Weights of a small GPT-style language model, trained from scratch on English Wikipedia: 3.89M parameters.
Each number is 500 + 25 x the weight over its row's rms, rounded and kept within 0 to 999. Layers, rows and columns count from 0. Numbers have three digits each. The size before them is the row's rms in percent of the matrix's.

# layer 4 attention key, 128x128, rms 0.249, rows 92-114, columns 0-127
111:571516511512491493524495557501503504500493513499518499449502485494476464493478493503522514467525530501453550484469510500512512506460510482516486491504495490502504515479494490489508517509511527527502535437563539524522497548482510450490509463483489509488493508487484570450489513505512505506506514484477539525492490506545502445479482493494516467507515459461503525517443467520527489469496
102:513512489535463488476484435521503511449511482501528497498472456504513531496505523556484473507508458487498526519516545461481498504480544532564531501479465507518478519531497535512482540473490485511506517546470526472452497507474514459497435498469520478482494508507486503503499469508508503451521522501491504490471492500518525496507507556494521498506502472509534496517447527522491537489500
110:517496559533506496533527510503526530522426517479511499496498501503501467510503511499485518488500509482500517482495496483489449496459514491494443527478496481510520491484510494513526479515494499457534549505501519537491510466485566502515498459490475491501447495524520437510561478490494490474495505493500526552485514525486456480472495484524537514534543464479482541511513520483456492496490
109:514478519514503463525470489447513510463492535470504507507525493521544500522497512482476449473502503465491544484540532534491478502453501478495483513558503517519477532491468444487504520547564503530485489484511485492509509520463534487438523469510507493508499524484499505483473519476496525479477540465513516478502491477542489530448489495491529491529506520465511495519508486536476534475495
092:502482474520484459489545504494471489521460484500483501491507481440463481507507501509557547456494484528528540491453450543518469520460540495499449551485519492493474520488531483520532494458531525490501471510499481530508510508535489531525496516515510539519488476479494482469502497546526465518479512494523476500513481530500525472479502460492468501516522479478522508532492523515538497519476
078:528539478514450495496526482485507524498481482501495514501526516525461491510476505479482508492511453487518504516459499499509446483475516492489452502476498499517513494487475484463518531501520450450471534455525477528542472482539520469527508501474500478539466439535484514521504477503535464505490527537525501523490517524507489464507523515524528488522479529504496544539458533497514471552485
087:517486503498470521544488550440488488469491556458482528487514496495533465504481531522496529495510453489497513493477491522489450518471511548494492523485467523530494523465488522477536513497503504548515485488544509507495496543496508545502522501543491487508516483502509506476503486538526494476505526534503454470475530505512507513473477483524512430536505481480480477451486502473507495509443
096:473538517514521432500477524479472534487507527504508522483483537490505505501496514473511482527526461481532493479535553503495507447500471501502508511501499498532513455501482500504513473486486531493486534506473492516521500480458550545471453525531498454512475503469524524528472496490487540467520499500522476501469502502528464509469503497490532479512486460524456521524473486538494505579517
101:432521519515498471493450484533485480483565511489474469532519482523519541533460498496462465527467514488527477504511517505479495509524436493497541483512474542505460495508470498496483481473524461525548545533481516528496491514508469512501506482485504494502503528534450524535474509487513525508514502546504506476498496481488497522493507529466500524477483462539465492505492468525493544510505
088:493465476508479444499486528490498512495509517498525442547540494553488493481501501466536516495498527508501505502525488483529502525472476508535484483450501514505509551487521496517503468516496484522467544487476541532482492546498517463513500502456482516497503505506510514492535491519469562487471457462465501527467523548528479459508532464468513519488479483530515453512496520503523517468503
092:482461476474518525505489475484521510516476486474483547511513553450480504468452483527523510522494501479512452492541512481479531484516503493471481513486538533504519502488459496507487503492468513513484515537454496480507483482475502550519469492517490542540518518462495479511486457523462508462516477450459461521513493525483499479537534496566528504517482526543505494510499524501512520531523
086:511463507498490489525512525488538534519494450522462510488481540495483486507523506485487490459508513510468527479430480483501513538480482454481496476500552480430489495457507500519502514539494490489548487544512461544514480488518529506534484553495482487517504496511503479476513514533504487547513493480478503512543502502500546485485525462539478491509469468507497490533514529507441493509496
081:495516534512452498505507496509532515494484505545468491536515473477534481517490493483501450525509500508503519512531498498458522476539523489482455503466502459560509506511507551497492518489502497483519456476505497496535473554491459521500469484523523534503496479514544484535504505512503485540491459501504472438493468546483491477495501550523469505510482534481461476491447532502506529469484
083:507488486497437494532516511495494496529468500499532518516523475501468490502501504519509488492514533464497504522516546498515464538499506509522498448449496548507478533526505515479488506504497525495534470489495535478507470456509468465508544497474518512496432519514479523505475522490461491531549486456504502510495445524484482494475484499479458518552513556486514531459542526506523486485491
077:490495472500490480488429497526518459500542507456470489510483501499509469498511472436473570505497539532547502478459490530497451518500510503509521492550482454496506515512517496537539512498448538514498463475504521543499494493484483521514461506526488513511496446531505485522476504508527509485493487458490504514531485536479459505548497512518524521474466497522502515524495490501505484516520
085:520486481492529500478507447532469536539526480501496496503460545436460489509515508525544522502524467508534524484480530493530504462512525545532495483482524500471494498505510499540488523493487472458477515488473488510538454495502476523520503527488495547472514462470502495502508488515516476485510432487462484491519482470502517468505491469517499556483479504540525504527548472526503511517479
093:514491506504501492451520524527514535508453489490523517525465552485484493522472485495504514507454566489518493518533508498556541478458490496507502545512501465482524480490473489546491496494509489511538520485506490483481490480481528515513537475474532515507476505439489489477500490482531504516523487519497540451507500486512518511520543475522476478512498447500524442532517486443471462494484
099:478486499501479484515488505522481505514484527529486499500494494575481446503479495455521531473514530494544495512525515464482440523493495519490469475503470460544462504494492478502510462535491497489518498465534498532475453488497476436532509529461497508497501487545512522490505504503496505551533521503478513499463511541476534514523518514503494490466494450531512513512533473515540474520465
098:497496537532500547512521504452482471517493480481510473465524482456502455480492470480470546474516511512471552515476500526497490511479518530485506502487498478521477508464506492522537513506499458491510470492578520518460465489529490513471527463505516452533498496465514508514526505490530514519494482509508544516488540495482487471478450510501518505528535528478491515465508528512558516485457
102:525481494496521497499562511495476480475497475546486474499496520482480522511512495507517508497539515506510490496438462522529532532532512488506500498494527502484507513474554465492468492501528455461502472510488459505514456504510473508538511497492487493486539519517520467492536500553474474500521510488456496523523471524456504455506492502475489512528513485466543565514491514482469469515431
082:509484493519541508502509515525514539489453507541499520507453528500529501493500487502538472446452521494499496459489489538484477483445560472509521463489533511526532508479482515476509529511532538520491492486516466522520459484491513486530514517484493485504551471494449527492445538489484489481475534520512489478503479536491458514470500484520529473539499503495486499526475484533464510476480
098:452512482510515519468453479470530488543467517517491542522527524495510514495516491500517464481546522513510510523473485476475477478482488521476494491476500526526510521487472541496511489522493495476446512473495489477539471454485474518562514505486497494484509459579522507516545488548468482493543505501483462515478499493461493553499477517513511506520507513490492533541461475517467511494484
089:473507478463521489537447512542524485485448490516552493480481483509520552503478486472504524529494500450488482506517466499489478525562486486491489498486480433536506479490468480542498514509492529520472479522507504504514511548488513550495474486565519464492477499506467509533529513508484506485476551505479554489484505474480467499514516504500504525488477452500530507493505478473506526509514
# layer 4 attention query, 128x128, rms 0.274, rows 93-114, columns 0-127
105:536516517506522503520523485469475510460500502512490467492574504537537526528483512490506455520523500518547493501496525540468510475492524486524512498517491509518460501480468458483480515492531505546502505518483514443488530492469458503476520438508477490488486487486491507483492528523446480487506474528528534487498502504517459543496460477528485441508526500506500530510496523504540530462471
110:505500493517489450495544487481497499513484489535476497545448519471449520473525471472530501505463535484455524577497547552476500490457501504496498488510472511501495488490522516529492528504494520470498532498499521466462476524476483486493492457490505544519467519508510487482520489506514473469504502516528518537549492530516474459501480486498530501506531535489533484499537464500488492546465
108:509453506535494489509516515552462494484477502495538508481529473492507481481501502450460551504503530522529511503496492485455469513475563506516499477500481496462491524510566501505542527473533516527496485538507521483487521486507502521493481498497484532502502470494541500489482472482534486528447556489498501465500498543494547509496514495493520466504487494467452531475537489469442509487497
087:523517482516498462493474548488514463482475480467494528509495513562500526537510470483537485499516506495515539493460520520545510537487511504547528491524494507486508502505498471550502463507491448480504497485489490499522520522478519480537530498416466479483512520540503487518537459535488495491514444524511501496491500442475529447494469482504507500480510469494504514492493528474464494524485
091:484506461538511462479484481554510485501482497533504493509487481502506483489467489519494488512473534451503523486503508514534496467471529483491513515510529522486493484495478508529537487507474508507500534482487508545590503494478507508579507503493456505496528492525470538515491477533436495521479457509436528515456477481510523477510473494462528506517534493483493521519493492485489482539506
081:563523527509524524473485545518459480501468505553467493512529489513477485523544446467518495478526518510542514486491479502512440543506534472500471493480531464506521511515486475489502461497494520453505510525507513532485493476492522491502498477537520512544485487508528489525534498490499474563484490479476499470495456492502516514474486485495525474508477488509456499507516539560532483472507
091:481514494480463504477518532516507538526487482488538500483501562502490449498482507462495544519499464520547507497526454510504495494441522521472482498498490493489540471479520495502523500504491546487527534497519484528487473522532519515495491507566492508535485475495482481487531445484510511518478454469490450538488500502537455557511472465502480472516494502487491502517522484517529474528470
096:470460551515448486471476500487465516492494544540520500529497474488486453490471503473501526510474521522457505498522529478484478472501522539510476496499489529567569509497479483500542495500484514487500475507522488464471520521514505512484502454509547513499440532490526513549526520494509513497495498477500493495483551498517475523525509512523498483533490469475457493473502518456534519488487
083:495520532475493521483479466493460510484516467499533523483526549500500460504468498481522504492536493458509529489476502546456535477525516504514497498524462473521476518480473495496522498477486486485469480528494528497511529506465570508483491466534536472508478506535434505503500528522488503455500501503521461538506513498484457469517535541506504518478508461518518465498501532550484548483513
093:459473522452504494468499497521485541556516526503504499470445532519508491487500499440521474477506498523526518466481501498511490511521501473490508473508527456446509488493471514519468502474536479491496489538519488482525542524502490458509493480482508497508529489510504494492508500481502548547570490487504489499511498510554531546498497464475507502511483536538458488516488503446496535499449
082:486514443500506493514505478494493501524529516499479465525504499503494513489510508457514517467506519527525522523510486516496478546448453540471505538517490553469464458520523457528490476485483513524485512478459493515573486492496524477524537477462467494524501510502473520525466467492519513504495533522466498516467513466474474465517489502483488534487506550508541531506526529464492460502498
075:498503499512465543447482476493484475460530484471521531466537478513478486485512526537452484514522475499532494494487493494536485489530534482513493504497500531497474521507507487450513490452514435540520535543504500462452545491508471472492511522518468508512493489490428507524514466542502491510515495515531536469486501511518508483497493508477490513503509454528509503540485539504530492546489
084:442458501514504490507509486485511512512508533462508508495475503489532503517485468491473458475469521505500504503487458556500545490494526509531515519509529557550467480495486534514486519489491485481481529530498494513481503524548477466561499472505471490453557518496485498460465537465509486537462501498497497522541497484464525502526490479509526494496442490503485475462469524479485513510529
083:489480488478498467509525472489505539498496520500528525494503525498470449493509524458518506489496485530469482537482526497499523545536469517489446507500518479484498506534505490467481484491530466474495556492517494473534468466454519493492506529488506496513539460491518534492520529536510474509488463501529501507456523497536445506470466522457494517490528464516504477516500478581480526530494
080:480510485448485471537501503470567493472490478504490482474508501532526506492467496511520451504495494502461497533494510536474536507484515493496560529533494506514510490541511506451472514455511476536505508476486475465543493446513508492538475526462480507548540505502526479531491469486496530501512457527538488528501476457517518498547499535477509511492491531514487502520478522502458517480488
088:464539477472479535515472507501460418492494526544543453521526497528535481520521478477502569510493496527472519514511479501544452502465501462513501481499493550466505509500492507497491544502534487543498505516489532508492487497505493466477484513485503503489463492491523480459477513471521514464502498501554478525506493504544549494472507515473494502499508506484494535511479483491492511446475
084:483492499515445500521484505522484515493496466526506498470438487497467508492517481506480508491456496475479478474507455514521523483468492520503473485521507521479505469513459508466496529531490537475475550496517530531541546525506530470523457485463496496492451470493485490494538502513506515514470512496502474500477533505497474483477534477511519518509521529511578485499496503559488537515564
084:470514502493515478505500435497531509470508468524511485440537460522508518505489521480512502493489516544448505524483507504514491518495510495539477504484512531535490501485512529487502514529536524493551486467539498527489486523489495501547474465449488477476505449491506526512502491520498491510525504466476517537530458527504484434516507468550509508517527471494457532530487496490491464456525
103:479519451515525484522496514463526518512481481488476454502485478535494538492542501502495520496484502486480505525509475517485481507531438512513531507465455502515495502525509495544506508497515469501465475492496507568527490520477506483503479514433499471478494531522507486495510481558439537467512495499501509562495503481488509520553498498530514548475484465514508486533482526496477511547474
083:521484514505510524488507493466520471485528520477464506513534471509491473484516502495446480522512498498465530488521457469457519516490497539491492522515503485478516505485534473513537484502470489481523500519523470513548507456516499451489504501466454492516458523560483534469519501506525465452499481480479533509519509536496544557511564490462508515493490491470512532481544526514485482517487
088:512530533511551482509489564460541484484550524494471506500481496506501502485465492484537482509482478521518477449526456522502472495523501533482460474513463497495485512478478477519504484462501509511472532508561522521517477492491434498546521472486523502516506485545470468490493517511469460481516502482468526536492483493527517540525499515455529475493484483519482495509513500549507476524519
090:509469538549489505510509545526480528488488533476490507478516492520452486495480468543470512483470534464451492516524502548503506494464465535511461493526526459483462482461524506502492490464489482514518479556506524488494483487482512525503529527491537496510482500497479537484504497491525517494504515477523466518506510530541522542506501483478489517518473485464547468460488484526554463454496
# layer 4 attention value, 128x128, rms 0.272, rows 64-95, columns 0-127
101:528492498468496469522470512478521531502518477510541512539485488478519520497481544511537542509480500490499482515470472522509530418473495507485510541478492538501533465528517498486477526465490475492540486496524479503493476480524513473528480497506448528492495517495464462535504522461505524509504471494533504487479490517464521487446499532479562504503452504460518464493541494489529491503470
100:511448533539510458468490498509499509471506514527491490495565495485452491520520522483529486494488444512497543516517501496510536478500494487501452499464456493507534535503506490515452480536475451495500488509520526474498519560503493415515501488498522483535498513481498482525505486520485532507501472500506528486523493479535487504538512479482520494534521480544492511459471516514513483536458
102:481497459461444498509502463506471498471508540474560465506496493506502488472513515499482529510523493531535520471522454468499449453466479499509493497476502505504512470444501514533448498515495511512525466503493494509536512479519494526504447549495527506497504516491483474520495505520506515501532539443493480536506548500516505495512494529527540479493507531534556518479493482512505505531459
110:508560522521519500506543543459520453469506509495471480500519448485485485564511478506527466525513480513521484503503495502470520484467514460516559501458494495491473466472488504481520513502531483501504496498514500543518476486460497525505475486446492453492506518520537503457544497479524492480487523497467481517481498486545465517547478514513501522513509498449494487477516528515520501533537
103:473494519464483501467468480545523510501498517501502511496488489478511512491455548499492497465496476469478466513461508486471505528540453535518490534514471500502510513476512501558497489503527478482541518533491467522518507527543517496447522468519511498525493485539543476486491495481516519573470512523487481436479509549487522513472505475525492500477536521504479502515529498465475473491462
102:476472500518530490466503504523508473555478522488526501543507509452505541532499487530552506541497519517506505488512485536478537485469498479464454491531503497505466566478495517562530446482510506472515482483461526448515527498484472457503504519516508472499478477479484519478537468514477494479501515509529505508515506512533463481503516494470552509490484492461482512449511525491503484506496
108:473465493526434528530500516486475492450480500485539532514529499519505496462482514519520445555526542500463523510489466533526498525490497476549515477532482537538471477506512508497483476501531539481471484472501498496493468493448503488473505494493528476495516454539523525493486523507545509483483493491517526493497490473464507497511487503542504527536523477528466482498489562491492474517485
110:538489505504544482536532491524512443571531459477479453542481490506502500475504487515506512493517481463452506516502498466496516446484526519570487511534479506479520482522544519509478469470458525524497471518529534480484433488469496508483486505485518503511469492474484468505490511543513494485459494499493526477493527514490504501497509536529478479492536486544489499483491497532490516503510
102:486504493519508511498504505486524490525456507508510500479485478466517503506484548511520482467503522465495526497497509475505507472544500478515495451506487520510489490554519484540456559526549444481473542468490516534507457529509521498472506555495475487450455520478540473505467532498521512513490528471493514537515511513517481509504526487452505460517475513504533483509479480486542451521503
106:562513501521479543501528494506435517498520491506506499517463491473535505494454476494505542490498509529513491463528479471493512503482453474501512478563485499493522476451509474456519431527525494523488507472456530529528489505475530501514530528524542491511488516492518536504478523505518502501535480457475517534487496497507539493458478459479463510495505489494513495509517467534512484468522
104:473503496495456497484509458500517511465492497543501496490495522485492504502510479527501503482526482512529488471501473512548499524435483515549513510503475518513466498435495498466507475535465536498486470538487514497472508516502532506547488513518487509486536493479434510520500452481478505503573481505508517512495514485569473538468519509518510532491492495457453503533537515473507500483487
105:534483506452482547513528476518473524585483494476491543525504501489486475535476517529512522481476479482506533470514476493451474469512470493551496553486502524543474471519505503489524484449500480518479497484504506493472500506488486496517493521500502527463538512526505508523508534504508502507489521509507476469494495484493505478464545461488451526520473528463469485494529480472524486560489
104:487514472520534506507536478524496535530509482547494522494441517475496498488519438512503476484510501473497513480493495478493529477510479437562544479464537516497505493546489479525518498501451462509503506477512515490483548495502519455470490495516473471532501499500498488528480458506499498515524487505518523563558506550523506480532488484477502522495505509500471507440503479478527485480515
107:534491488483489517532481492510485486517504450511536508542517510514486521520518534513483504572465510481507551457509507490510468503468522481484516521494507515550503457496491507490515494429488525478525540546489479510487501510492491494534535475453494477495470508499519474479515583492490547517490483479488513524504459488500509514504493465527514519493526489472466531471487470469476470478469
107:490496502526514489480495516507499479476503524534509495465524467527499493515507536530534476508492487473501475499512506501523524406481507496506534515543482472487505501518527450532493517508491489489462520497504472525504501507500480543460535515465537493523513450465519529538480491500464483507485504528479529536467532517490495480440477522475453530554481521531529487515491465526476479490468
114:482474452468495479530485498493519501523504524491463542503524494533489456496503490494520493510500513490484486498463469503535512518516511466476488477485531522527488538473458494500516502481489468533455456513519509538475523551483468505487472519513474517467524576500501509486500519538498497480572530500480515523463457505507444522502491516462495482539510571511498511511500487508479500511482
105:547520549510472507471495447519544503456519487512501514490546476491499496485469533441503500497496521504545489461488492518489501470464470458481507492523551548517516505543463523495463516491545495507500512477473501454539482451528532496516523449509491470536495493507506519496482530492455476521521484488504516472527528506519508521503461515504475502537475483509513481495468498519525483487519
107:516560509481507481527526487515488463513465509480502467493480526488512515527480536499543481538477521501502480495482521493480451518478491495501429522550475497525515524468493496539533545481507500476545454525494512490528493506517470487498469459480521478527510524525530497505477498476499481491489506509458466476518529491499505503478472463502503540551487486540493486482485473559553483477503
094:494500455519533530468465500535493484535512489542508504510527503508501508508492535545476503483486496542517485520531452510521530504450541493508475506510497501478446512495528482454505512505506534503531505491448503516510488521447524529474441452468457472530484504489547495505522519504487530502511481521516524455486496522459484531513477503480486527545520439498493508498477473497483507499475
109:500521497542500434461504511505514481520481525476510525500441542492518469515539491523472475452483509556510478470471497511501504493524547542532485480488536478490504524498511504463448455534492512487482490482513538506508473497526507479492507497505498496457488502519493541536521508440468494481500456500538498492505517519493469492549516553503517480509547506513475496479509471518469483484510
089:512497514566509497474455505509501463558515531523517515488499520496539522479495488514506458500479522494485483534547459477518513529455515492479523480479551472489476489480475519478495503528512545489532515498517533527478447481457456506517518484504513470507506478516464494499515526496476469496549548503477516524510488514477492501475496489530485509494529501527469522459526440487461505508469
110:508522531492466541439485486530500490489493480484491445505492547547541472506561489518491530511524452518519505491498524504535508501502503470441515481492494491538428527494500496467560505474507482464526493514498487497484550509503477489478496487483530453507515504482502538518484455490485499467487490479513473502525496533530513471502522528523517488506482502529514457480520509538489496464499
102:471492491555549525488456517516529538524482540460501509521501476519506515495492483462507489493504497556465488497442502519503504517534499493487484508448472452530498530528494485517539505477543550486530500539471490515486490524456497486480469482512508513523505524524461439504505492519435490474477471496491493490500528485524518463500480519488465495544500538492497480493536502493480490509521
101:552488479497528548489487508523472485505502499492458467514496499514468545533458511522481506537487470447466514479463495516525493500497483456447548510498501511489490484520507506528502479504504529530491468484493528478554485520506518486520534481512480480482580491507488510484475513535486440536449487446514483534494542493502452515509517503501509478504518537511504505507516489483529516498506
094:508474464512520463518488487505465520470456493537489453491577496540505529534489473504471514506523491497497524461493496490501496472526539496457488499480495488481502507544501532497480496520522489562465493488511525478501479528457451500486458461509497495509475535509559505525564514547525524518499473499517503457482485503517514498480505509507536501530498443509498508530475497513518482514500
108:513473479516521490533518528459450482484577497462516504508554489476483490511460523568492531499481549519542525532489515518460512507520529487540504493515473488461474503464479459526537505480483483469485450525468495476480510474488524498525507498489510535495504511468523500528488486502500538485477477494507516488529477536540476497541514470467514481505498470505490495485510461514496483477518
101:502512493443518510497464449532550522560495487487515496492505499461506476528523485484436457476492485476524524473509500485469504504475542532496540487505501513484474489498490496522466533517538456493540465485486517464471461506510513555506547525481521516503530507509495512502481492482509539513488491513526533498531474522500512485468463539523504494481537468471476498464489468506501545491509
092:514494512503507479468505546476500486533471490504511496544525428490500480471491491501517474472507477498515521512497504495506548523493481508545492514510495509445526485486518491470490549469484479493514469468477489516483518557508503484536510464524479474473525470444473545472488573501513504514489536511528503487532502468496489512513481476472534503480483538547503517514447531527469495509521
111:514519489493516521484515491485459455501486511495482517489502505513502480448537446449528500517483523460476483484526500507459521518503495504515479504472485561481497463522489512535489520511530484484516520521504529464510475518461465512489477496489500543500460488453504539509517525517489500525519508552426451500508498538493480498471501464543524487508535534508536483512511518471496526548485
104:447486504519517524477480506529479507455541525520512515509504531496491524471468480464491542499490507508483477536466502440485518492498516460471501555467518504460494501501563478470492493471525471481508460525523506511552500532459501538523518487493509499495492518469503500541477493526474498494456519527516528472476500519484505505513528503496487518486515520515490521513461546552487493434510
106:473475527516479482446512489492470466514450495489511502504516473528501525529480504492494505513455546504484511493474504487485461513494452494495510513488488491496490514487516505510481475539509525496524513499510483519479511462515483507467527511501430509486510550482524548504486543500521488495530464530465465479536487470538511538545522544509500519541537496455473539508504450495469522550478
103:484440536519494474515493488486487461462531519524492538504511495491477504514497533497483558483530469498523480491459455460496476546508490539458498508506542519475531460538483524486516527548489481520511487484494476512478479517495495497513514535474519516558499519529525512507465468483523505503482505481497486450459543465503509482478531518511524538514471486513496512445501485452503516507503
# layer 4 attention output (transposed), 128x128, rms 0.337, rows 64-95, columns 0-127
109:524503517513533545478481509543476464522469507514474483509482498476489495453489464522456458466437520523508487459493515503470501505505479488536490457499482479456491545490479509510498515544527480497512525511541496515525514512515513549491497461486511498522541496511528554500478497515516463510492507496476499505514502541532508495514474451549488506457509475541487485521471482520462513470549
110:457521494471495539542491520514509526510492478457503491492466534519538508541486479495482524512527515512485489488494513513510494559484481542468508492548496536549459513493521483467500490510556556487497507466500469523490471451494497551510500505505519462486524472508522503476456517447486510534512465470451500487474500532470516501446486525479490515503483513517522475503506492508505520494459
104:551462518517505537502516559465516549517494483541475506505509505510464498552490503541513448474490516478460488488498520495463525533518468496497527484516519503518490518509520488457515481514523504470529502498475485500462477543477527493472508447543446544475471502496498514493498516508472505520455469541503516458478473490483536487490501481511493516498496485515454451513530475521509515530501
124:502459462474510492502504460539444533541530475490546535510492531540528485441520520507476535477467484527484548492492485476513513499500493496465495501546525485494522516521485507510450479494472520481470478484449480505501509528551462514491490486544510504494508458508472481545467523507492508488530496536535525498485489474489529523473514514507507461523501502523535492543510487479480495475472
104:521526477511506518518531520480494500495499511493500494494491478521476509509525441526520510525491502510513494490525493511551529505497487535505513494519559520480527475507494493452500491460459465495485512499507567514516472481500515473535509437463512501481507503433492500468510517524525495460518479443514487568505513510492452535494478509461543481507477483499509502490451466547527495491502
108:518512481501452513508521503499499533458551512525516492486518533546515509494506454474427494444533494510488434488491525499463468509536511507523528488483481509505504490513512471437492520555515469510463498468517480508529475479487530491502459504510504461491541535518507521525484513501499503533511510498460511464467488491479528526498529505533493465543470504499498530503473485502500508539492
117:535509488474531435517521476510491508507515511510450478515461510483482517525511518506508513457481482451514509480488526492522476516457477480464498502495494450507504520552468453477502545472444472508492514470480486495508524451563518528520520517536508517509507521515515504512519445494465476500501500530463469516526454492500492522531511524489514472522497508535519530501551495502517524513490
114:468508508480499500467467517542476527500478503509532545469503501487504455505520470471496505460503495485512466498474529503524493534469474494464504510494517499511491471480475496509540500526547480491514495506499483545546569524494512485476494482488455509500479550511509495459478494466517481539519520517482455505514505442495523491511497503455475548507427531513525514542525514489535515514506
110:491483504503504531521536474496482448510527507509488521524488523519498475518545506460506525513484480524531468500529513487498473539467488521491479462513505521480504502459498484443541436461440504512530471539543509431505495463477526508477496487517555522550508471546501498517501496535495499504472456522515500480515529472506542490486494490510508514470516496522473499498518497502471497470507
111:475489543521498491479513526527542531558451500510479470469512475516507514473534500488486468516477502485449523527509530487511494501539526515467465502465491458481504501512473513535478544484479502464523480533478486492498490518522487476520473499527500541536459532516475459549508478468502486508485507508501475485507533507472492521466499510497571507524485537508440514494499537477507484517465
107:503485500489532451485506508522495518529488515490518470512508478475515524490496540473491493504508523494495508505494502462473496482562528483457457475516510510536470511548520532475501525497545505505467549448456509509491503516511455497502524486517511511491494555503497486484525537491478487495436516510465514502480483532493501454501494502514524493542519464519533528447421483495510509481529
107:473506495500527493468520542536517482485498502486515498469487460496484541483535500522492503510509499501508493535544487479509474559514522503483483488506495465385471500483536503529487505543512509524462500542473487510564489476505510483461463497517498518541508460476506524479494483493497508497434551482508512500493516506504502540513477505490497493464486506519516527504500481540470507467498
111:516520531459481450525494521504505451481492501513555537502533506516499526537503539499481514516486486527509498511499541504527457522497526518441456545486496503466498476462454487501485473522569520497514484509488506490488479490448517556514496474485471500539492541520504505523532511503511490513480508482480491451513512498483502513457519542499484466484498457514516484505494506524441478482494
109:530485485563530531494532546527496482492485503529457515516490504481499485481490470532510512489526471472498494485473547512505493448506471522495472498530433457474533514522523507487492473513516499507478485498512450500554484496462493468531520514514500501505496505530522505513495458473467515495513538505484532484479491529494499521517508487457499509489464532506533432475544468518527464507540
111:517481494486478462552492532473498504518465481456520508506441489516509486481506503459440517510493524477536514471466519500497510579521482510484493481488517525471503495484497496506505513520444509525516473508538494490484512509478502461535510494505494531490496525536500483471508532499508515492536468466535486468565478447520516533516499462548485501474499495526510505466490552479507517501521
124:514546527526490481464519513515489484469515486484523438454469508483483519503507557547447505491545507542515501542530488517478512481494523504463536515523477496521521447516526493504497494491502519479513528469448485463492508477502541492473528529495490506533539470504497503488518502476506502520478491521489486459512532484516534460484484429508489524466534476481510501503527474504492529470496
111:483499485505533509533497504482468497522496513471479479495472544498503516494508499559496490515460497465495507447534526519538509554523522487493492522463468475482467496444487469491539482484503527462491493527503471531434488530490446531507467532506511499489518531515512480474520478527491534471504547458485533519504492480531507478520531441511485487479521522487504529521537489494484493526513
117:501473506515529507486506506512509532526506520531519525468488547524484515473525504493506505445523524450489487485470493528495512500544483512499543504479535507481500449495505477483462458514463456495460482499518510512495517515472527504498558540519506482459478532443510468524497490513501557488505495448538542545498517511492507507506513497504519486452486505489491484488519511444453472529491
100:515505504452486486512533526500519511490493489486494487453502512475512487460510430483512525529521506506496499490509551520548515502529467488489499498500509475512509515498469538484459521508480486538502500465541488458472531491535486456489530509501532523493530509495475522502507496464497432544552482466470507519464519478530513499504530453518492516476529548490528493458464508476527473525505
117:508527489432446517500460473463505481487541472533504470455569469481484520486474509499478530533499512507476517511535504499494522518476470486505515485511488542506519506491468488500533491465505484557525493514507471531487496517521465533487493466478502507490503469488534498495514438516500504513476547534481517493487514489511565465501492519513528510522461477485522528524485532473524504515468
097:513495477480465462494527515492496532466506462478490437515519500483500531534509489533495533499495470522557487502474574495528496460502512492482477542467489500518488534497504525517480520522499463492504477497520486494552494535514505492517504489506487478495489522499532461515466478485524508503495453530512474438483520501568514474472533498484488526499467541517459507495492548481527515488473
123:500494497519527426538499488459540514503524471492478518511505498478525520499448482489485497498494507505476487528497459497463512498545490495546493501496466524484585496479479519506450483564505557492486470488500502509524445481480516521517525507492480511480520499510480482504523536528488503517488534507473505536470506468499482523500493474497559521519481509469478509498495490470489502559476
111:507554530436504491503534502523500502438503484529462483489481530493507481506492530464520500515502515501524534481509494502499490465474488501491533488493482515490520460474474506499475492539474476522511500505465489501504471512503516458485497555498532477483513456476487496461475533492565507555540527486521500500501482533525505519473503515511518494468468484489552545432492517552496493492516
109:474511490494542509471519554518513474488513526477503544507514498468543476469556487479531470513488500531522461513521486510465532557502516526506487490425474468517530503498490522461460508508526485435493499509469501502484514506473524517525507466519517535515483496452500469480485468497505540505533506520532487498541469520466521489515486488440489517516478497506477531481510474495488496512509
104:444528538527493477509515497509507492509541532488516539487498498469478466502483513524520492499540532540489496513493509480484528514456448474506538496527487455550485495468509504489505517488512539484507481479532452514508538454525469518512491503465514480481524465502439537508463511442493500516529505491503506549531472509487545483505460477484489539495531511502489515468540495493468490495495
109:508534503501476521490499485522522501538435481526496503500488552513516543518521502441510521507532508462462508479527483498519510488529473474455542463516540490489508509513505488507479532491511516481485519481532525506487530499459499477484539494505487488502479450564508519481523490482511450520487544519479510465466523477444477556485508514508484499502526543490488518463483458486499475495489
105:497458513508451480471540520484491465485497506496486537499479538520523519485469485487530540529508484485481441484485475476558540543528506449479494493501492504478535528546498487469532483511494533528504503514515521480503561490455481494477478475475451483478481505489496510518510497513485480497514565466506524497473513480525491486511472509445483524541482493494495508515507534513530538517517
092:495490482514495543537505439505481518527503505502526550487498511480488514522548455489517517479522492482513449518533466503492512514454532479476488503505516479498505506518518474521511507516502525494496563451502522522471487533493522468490478486536536506561462498528506472531489477532456473488521494481517461497468511509501507497438479524510471526458498504531512473488536444478498509504482
122:485512523519494484477480476517528558488507498493509476526505514481507500512503510536482546492484453538508508553495494509508495481515485491502510521526530469473521523490535497454527503516492538495499454473518490498513485500566483491509520512527511480500486503498533492511488480494473509485493501447542510475513473464521517501527515500454441501470467432518432513494498474532523538438506
116:509532500508478523529478473524522511491404492489500481457492483499520493538516488518519461522494498528509503507503514499484524483476490531523478480496506516516518529533499474482501515552513529470493485496498533460446500520538504485509542524474471502480469474495544489463512516504496470502582494516494488531480490482533502516472462489494515465471463491504489516533506455474504510562502
108:487500477460472506520439496544528520505531484522474515450499514471505491488518509520542473498558437469515552506529476497483504508498497500498505470522516500470485523559499479469497495486483474489482494514519503517522495535479497518535463526496553485493505491514493494527460462531484535507478528483531521517450540525458505464465482481500477480497516510506522491470475520501555507489521
113:539534470452499503458524525515518549516489451499512495501485521504528524510497473494485485522493566473483502515509548499498551482488494509518472481490470464531474515477520494535528487449498551470486495506490523468512484436467528525465502492514490489465494505506476521496478503513494500468486503531498527542502472560540473527476481530477475489469543487511494491539475523494511489497484